python train.py --intermediate_size=320 --vocab_size=6177 --norm_eps=1e-05 --positions="rope" --rope_theta=10000.0 --rope_fraction=1.0 --qk_norm=false --init="normal" --init_std_down=0.00544 --learning_rate=0.00228 --decay_fraction=0.287 --doc_mask=false
Each number is 500 + 40 x the weight over its row's rms, rounded and kept within 0 to 999. Layers, rows and columns count from 0. Numbers have three digits each. The size before them is the row's rms in percent of the matrix's.

# layer 8 attention value, 96x128, rms 0.157, rows 3-31, columns 0-63
110:528504473532469511466555483499521482507483547556555454578540528452465486459496400501503504452504488527513526420474503466522477562434550495533602517478580444441519514476583504460439529519546443
134:460508422531523516528494468443485475560495440437475494422538534515523444464495507432520547472496490498549541514529519545471570435534466482566399501500540496549494472485488498520469457464490500
139:505583493540512506492560541433499494495482471472526480537473559554500468587507457558482536592488542547484548466523523491466554535483466554551514520459496505506496466553459414497474501522526493
144:490464473434406496525489527536511447450522451488454493481514539539484495460507489401502497491504488475490584481499439484489530474571467551536441503663409410560485443547531514487487474512524497
105:452518487513504491555548532487449486466602449526456485490513544465507482486521502410510496463457590483568504495485507512489470445527554491639548493554558504529572468498539520507509496492471424
142:486533484515511507512542445518505572475500516491467511458444486424525527453511466540464485570453518501561501550519588524490505498448477494494509498520505521522456524456404473572506417489496498
141:528452402544545519483506474463531518457546525521498471442513530563522533464487468414469504540488568488582559480483515559512457509514500512516558510481556498464483506546538490555481423464533469
116:557486396518489538555382487525515510437441518484466488546496484544512501596474512591497550583556469520515515512568529451524549455490485523457435506531521503510490493532451507447479495451539527
123:487479475498433513465540509472502470524520508521552503437465507470535475465538454438466474512438530416487465488447476523456508490423477506523547490576464453531517551480468489504519451563549543
130:518486479423482508533501479424537484503522527495510505499468478502492530493540526501521457506493493466500538539498434520531590441517457445455507486552553547530534470476503569454510530496549410
133:461570468475567497544474537477484568551476509527507484462479467406476476482545428524508545510487503442484403557542513475448588463435556509525465488519525472509495479454447476514564525543473516
131:486488566487513480477518519497513434521468494457506535428362462579552447465500517404498484500494607469502452520506452496501489532484479541478501493479468529551481527482470471517577513497508515
115:463532539550523436453510507540478464448509456463492485509534511526469466569525500491472492466563445574494495469501479454468506524482494485455585437435483517449509505507472454588437463482560484
112:482525509535492511507513602461461461465471528546523521531505505423512530502537517530533479463489517505479588503494445475446517456463510445479478495494599547404570518596485572493528548485478458
098:482492501439548470574520569493514533481537486567505529528485531457435439484557510455490534458477550499574531508574527504519579507476529474522558449550563519503504496491519525531488540479447517
116:588600543481469507472465471591527494535502486525483526490474441506521425501457566514489506460501478504480483496463500435579470535592511484575495513453520599570507507465506453478521495438535501
115:464505570466478548492502542511469474541525457547501467512442500500500416447467503555502558506457542533495467473546544455567447546506505546523560564497479454462527555468505564518579489566459544
126:528448452453494489574507553523549510488514497540547493502496514477511532479533513461474482475429532459439505481471482581436494465481541470504528483575455450543501451479507491479521578538480505
126:543524521425591501513562592427565505514478488483513496500424491478494449490537495523498495536521469511452518531573507507525508570478475531428602511499479545508452499499483564451504535514481477
121:571480504420454553526499542517527508468444523563459487563476450497508515498492518593487492509484446527499477504502565451569514484562490535459504518626448500534528519480459495469507519502539543
126:526547536513526528553480506461536456525438537487551526473516518547504479478483507515513537494481558429471456425471418515471494485519503433555510523447537493557434484571530433499497568529508490
142:551450439484502495484515510389526548487479523488461450474519505566518516515482553530526497492546477549528485576491470563524500476489488575540515496483475487558467533527564494491437441521525504
138:491485504438532479459452464529573587542487463509466512446435439491500527497511528543515482484533521522491385594516523531508516511516543541528485450510493540582467526364516476514496418511532483
112:554481529455584476531490547471603593472510542466555476503483563558479437508482448494500498505509511518484579484547597525511497514442490529468560522471488505532407486540506439497478476492464501
142:474533520504515506527495535488521540467569422543484517488556582444515467482483575514500505507458467533488509424543505505565521593580514448601559501529542531573475517482527460505537421440455497
110:544479507481535483519517461541498509496528534518501551474518565471506531527490453437465506537521472465474515487512536505492509500380537501462521473392575521469478504589505458551457427485519482
118:491481518446579470491449496531555514470514481592476491470471515468493514499521528547475470513411500477475463460489481554524481622479576507527551465557540553613457512499478488521476445482431533
100:537445537515454545486523526497553468562556526414524522469438481576550479410494555452490508522468555462529444536483476491489547535563465508503535498485502504459501473533458519412517452469480497
122:465411510564507489463468512488494495439473567472466513413509512490524489498489467450479531464533559458472466519522421469458509449465533535446425485450449484471466547507521523413532557535569529
# layer 8 attention output (transposed), 192x128, rms 0.162, rows 3-31,35-63, columns 0-63
084:513495489424492467442545478569447479513494506474541483514447554495476423453495463563510471474553545546463526465465495449478482475544509505486431552528474526526435426468479525567416504454564489
101:460505503480539501511496478468507461561535445528513491569503462448491499537555490469484548468512449484520512467456453534465492503468433517499598499489481447548415497578518463492426539499481492
100:474471505466440424432460533502492454470482473455432472506557579511480540512588520463533455496465497466516588485514412508513498510445532543533425559500452485438463480472506454575484561452530455
100:460526480480522474496455506516533468427460486480510486528479445527504469513498548457522506498512469466557499434448466558534494504443502505507540554506507466453492492527476498544479519461552472
093:552552477498447431525433521509531460532512454558502523526504494509492467457559487500506576491575582500489487491420476554485423488504455514520498573492498508529475480564518477529420532469479444
099:510481539482471529549484481521463504567491507551450482468513497447567511524465467552476502483509536493494476541591489467455479522459479452497478511498514555560472429543510436533428439527562468
095:520536521525540608432491454534492529562483508503439459514495477491479463547445474498455506546590593528478503485574414493535508463537525439495517448520489505474423516449468467531475501473554484
087:445475541482574555459489502513503487549546478549469451487549565532515513582437493520511472519497491486489527518538485479491547490427531498521501472524544492481482477440480458462570597517523425
087:484528489554432632497478509579528451508465530531474489457422472481520481494437465547471520506544463503485446503553484470485503509493485439494469515486566570571510512524511522535472437478488541
086:511510518451550495457456442530540477487535540449535472505468517491446470512531500513511505502569548539463509467512511494479504485545422470535483588481555468552438484543537549487485489546438548
094:533503489514463600532444472513553422535502520536508492521466557469496533450521470563542499456517452454467484594552457499471508485549488470470554592518503544513469520521500475504511515525409417
095:530556483519468443505453536509504513502446518497494453496421461504505546528578497442457557543499506505567480509485551491504478490556520495557573421456540475499555597532568484508486508436411490
093:482453477494540366511559585506522490448532498458493533520512474483548569510630536464557508464479424487521581441489483496501499508442485504491472496505452474487477475457517500563463521475610484
091:489489471482487476522488554507512480528552500534554539510507493477461387503469507569541515449577577508500607537497443475484457509523418509554477570518509504557453516589557541507487510528440487
085:488469470478475352514510579538512509501477504484454503552486553503543493511652500407503520423511481500533554491488461539510520503463457541544554575499502492518485526505528506459389577501513531
087:457467521503485394476502467462472525553532495528482470414587466510515494488536506482541467504484501469507516494353573453526497459490475544488497478449486446520648532486520488444459425498492477
091:457540471513461596552478514514494500451484467565558505524438579477498463446362525502461505477479550521535458544468531518501486511527512541464488424444469505544515543517469495528528483485496518
094:560477550552439484473412455528512509565448547457475461463481491555466471478494478527520487578516453463464457498593501515510508479503538506508472582508542507451489518480531510478517525562406564
099:572434490521516506514486518501523496472464555451507502503378619484496498483551549492508468505497463498548491533584472529535504472555524501558501481484491515457438533493525562510527527520442529
081:473523546493502496459515489520475525479482547548487503434507598505489413493355521545525483519505481498544502458435524505458489483457540446497388478482500572510546454472468506505497487529522465
096:506540520492438504473451507530477531522460510476506522463493525556443499479472515483530468551521535500501540504494465469522562451510508539529630485473476440529501566489531460438464493488419522
101:517466476469517509364552488499498478424544461545462536508468551472481440496532495521505517540480474537551500433482468533464456458526474529515517461534478519459466485494473533579507529525532521
094:529466474478456457488499501527563513448525468499475503489447491453492504498568457515516529454476422465507521437467606530467490485526514528482556501449489528487532490510474486480501481507501479
092:543464521465478524435454458504495522583443502456453540478463575489445558522509469484476511514465487500508446490625499493576512505499518507550498447478514505411464519445496518505592526536487505
101:490515450544480581535456549472482541530475510536508517484457444526469528492450535493429517527465501531505448476529485520537548522490533502500524475514504514470504575515471512486529464522516463
092:528480555493519617515490456509529532599507533472479525511485462534478557562496472488492525487506542523423493472611505437580504480494529470541472483521551463539502471452473531514485463511494494
088:494436484557420479504478550470502500576487512578486556405425458561530520526503485511500520557513483551508522457491508467541539524513531508539513513478612566500549568527468515524438476516460518
085:432505542484502536511492519504471529548464494452452432492539422532499514544543434432460532523436521554466484486527535430501534502511497502516518448407520506518506509488527532351489429472469530
090:512504445536557629441528571459484508412536517502554441523442470500529510513452471507471545463461513507546466561632499490477549473528520471484533440514505554507484615464489494485560486472472549
121:509509512425466432435557495542445476492520476541564526499497591507451431472502449530526473451537544511473493491491493428462494496523520494492466545540455549542446412488512494545449514459544488
141:442523515458560533512494494475497461562547458535450473570521467458482520528546511475459548491524449486509497457484501538478499479435453485456573457459467452536452538525504493474467511512495490
138:477487503493451455444440545513494455488435480464413464489556618521499571499536523477530442476449430433541572489565434480515498509446540502530438483512428489446472479465527469596485543459541448
147:467543498485554492477451478521541477444461517477512461528468457522504464477497544481525526528479401446544451433495505548502507507424524506460522521510516506443491496499506507537504510489524498
106:532533507502487417529436521493544461526531475588526502534469442515506502478560496528519579494550513463459484474427493516507468497442450496476520581483467519532444468547520498513388479476509488
147:497475524501459544554462465523490483579442516538436453475487503484532529509470460563448477480503517479510493527582495454474478544465489415492463480509539517521514436527476470541429451527563443
135:519547539496542538430474489575508499527463479502418456506526457496459455541475489510444504559568609550509497472579418496532507505503520437507517461505476496489414513484480500551439493449572509
121:446434527462621545472500464494486500537542475512462429543548628508501516542455541504495474518530485521540504516518507507490540489469519515522485463494508471480488498446453494442568573540521467
132:499541514523387537477457488564538437515451527503469486472442446536519502480508451538462493514507493476486479503570487469475502497503495402505507525494555550526531441541538532571407478477483494
137:472492523461523473473492451516523493537533534465521473521470523480446462549532493477516526464566562523459532441523518540476499428533417476510469567465554452519436494543520540459531505572431522
136:495475496521469531563454460471552428538532499528492502559428561495523593500560457525542524429499423448483468567522491507486502464515502454485583583499511535516465490537503476475483519540446419
135:510537469522490507506439530505512525488468534458485476529408432509503584499560487451457535533471502498541484529516528495506504473569547491509570435432537504484568581523551552508485495429419505
115:492469452532537427523550571472535504450532499440485545506506446489571596492567502496538528436464398486517553477498462485574463512471507481531475527528443478459475457434530520591505514457581496
124:504449491500514420591555527492529486536563494466570551512500500479491480538500479542500553449563528505445571539487416476531489506540400498544454559534500491546449477530548574505529510538443515
107:492449480521516405550451518500562511531491528496487521570421568499518531506556506433525547378501465470513532516487494566537476496485477528522543580469500519478450492503517546440444562530492485
130:481456553488494430478479520482474571539498522526515477448541486519470490484513561484540482563479543475488520478365585482494507499490497545489492466451505461482642519481510515400463439498500475
118:471534485494456554557513531519477503416506456607574486544471603475510471470412512497473468490461514525556466565431528512479507506525484553503483425438463530553502514565497458517487498478537476
137:525509527545421447460437471491521502580467521423457495459439452516465461496546491512546499547517487459471483487562492508501518480496531487482513584521530486469506528494507520470479538534415551
131:518479483513515514527502516506503502502499515463471486550403681482491528515528529458504473444489466505585538514568483527518504432549529510539491471458493497474444519510536533480537559515463477
132:476483539488488482459500453500465517497481543527512469484477630510481447459429524528529466516472464482545477494456537497443500475496498487470401480493532544479564458508484507481519527557497484
133:490529496540433548431477521521464521545464488471470519442532552507414478486474506502513463569537538502475531521524477502498547479535523543514573465503468448497490615478521495447527484501395506
148:494501503443527534334517483515486458427531464541463531478488549471490461483529502504489498528483482551535480437510480528459502431528492488484524481515496521481479489482437519566520531535520536
139:516478494505444519444461473478556510479506507524481506459406465459505522510517459518513506473461435488485481447498593533466478444538514472476545527467541523481523473513461493494519495538494478
119:531477488478488561420451498516499521589452466447429511481481596469450546547487475458489489489478508535525529481618481527554513510482536504563504454487494479442430501473487496514556515502540484
141:482487475528477537545448562500488565546482494530507524475480458499472509534492565489453518527470501532519485447458509543549535534450528506504519489491502490492478550501450482486498441496564466
116:519492523489551550526511482517531546600510477440443527506528439543473536594492464483484538488553577529442514453626440441578475502449522478576499511524510433537444463476478501521467476472515499
132:503430485543418495472434512478510545596472498529466549404447449528526508536483513527493483545507517510475496438512527480525531509487527476509481527490583537460565538478421521504438453531467521
112:472537549471512554518468512519459533527426514449449429484518414512443460545503477449467504555476587544475536474518540495514510487529469498500505421430519468527528538525519539454443440463486525
130:531513436518517597432545531499503486410539494475542504534441448521522535470500444492479530470462506513542419574562484505480539487542569476490577477527512552499510568454481516517542530454445548
# layer 8 attention query, 192x128, rms 0.185, rows 64-68,96-99, columns 0-63
175:498506580445560470503454524470556469484446427562468443500481526482490489452454463550577466557513563424489497493542473529486494558511411505461472455496466507496491504518558462505384488513463465
051:502477398458502504527445492521506490564476506542521504504485550513532439503462418473512473527526505501489461493495528514467477513468533492464534461515542480417509554475516442470474438449507438
090:507508524480546504536481491462530463475439452543481459479487479512467462446459452558566437557532505395481431537552494533455529552531448489462495450521482504474523497508568456472434489533455454
066:510489446544471497554480531488445536562504510559513531532504442488506486504506509434459509484508506495549441505447577501535511497479593479490569527477487506482468530474494509412444534487542479
081:461499500557477503417519477504480515482542550476524532509533493525507483542530516481447527467487476565524544446461467486525451441485569488528528524470519516561477506457421517564549545453492576
070:496501518451549474451468488509476491450468442512476471456533468484477524511490454562546495549538565455461450444551464525472510538484464471486448467523485466447585525445517539497472499546465469
099:449491437599509538567531551429453514534560546473535526538511471491502476567514531450455502560535456560570522525434454487504513439527540490503554518488515512521516601524472498467513459478546544
068:549499477459484486483491509530456520440424474552482507471477501412533452477463448465545467514549622466525436454524549511482475528494498556513494451501544480468541475465486486555473536543539477
082:494510488533512510550472555422460566527480582538499527496512413496462523507552560514467493560489501537543465580444444468569614511571522461504544514480585457524504550529454469432519446504539547
# layer 8 attention key, 96x128, rms 0.184, rows 32-35, columns 0-63
083:470550540437513546452520529564518492531514446551465464476480516465517493526429504547537459478526499474425531437528480551493447545476432495460465477529481452543473520513522433496510546596471467
123:515551561429511499462513529525509490458448439581470456482476503437508486455449447535553459530503526449449499426535488520464494560534433501451436446519460488482486494493522451497422544558460441
081:453544491477503535499502531539526498484516423560449464473493495496539490494434475562528478538539499461433565445555464574483409546496459510491431479514446492501474481519529473462540509554430412
062:544522433516489482499521556477539477464459459545512421477496518447564434451528452461540455587525543551455478508555507532398568526507479530497461474535517498480538506472513479420493510539475447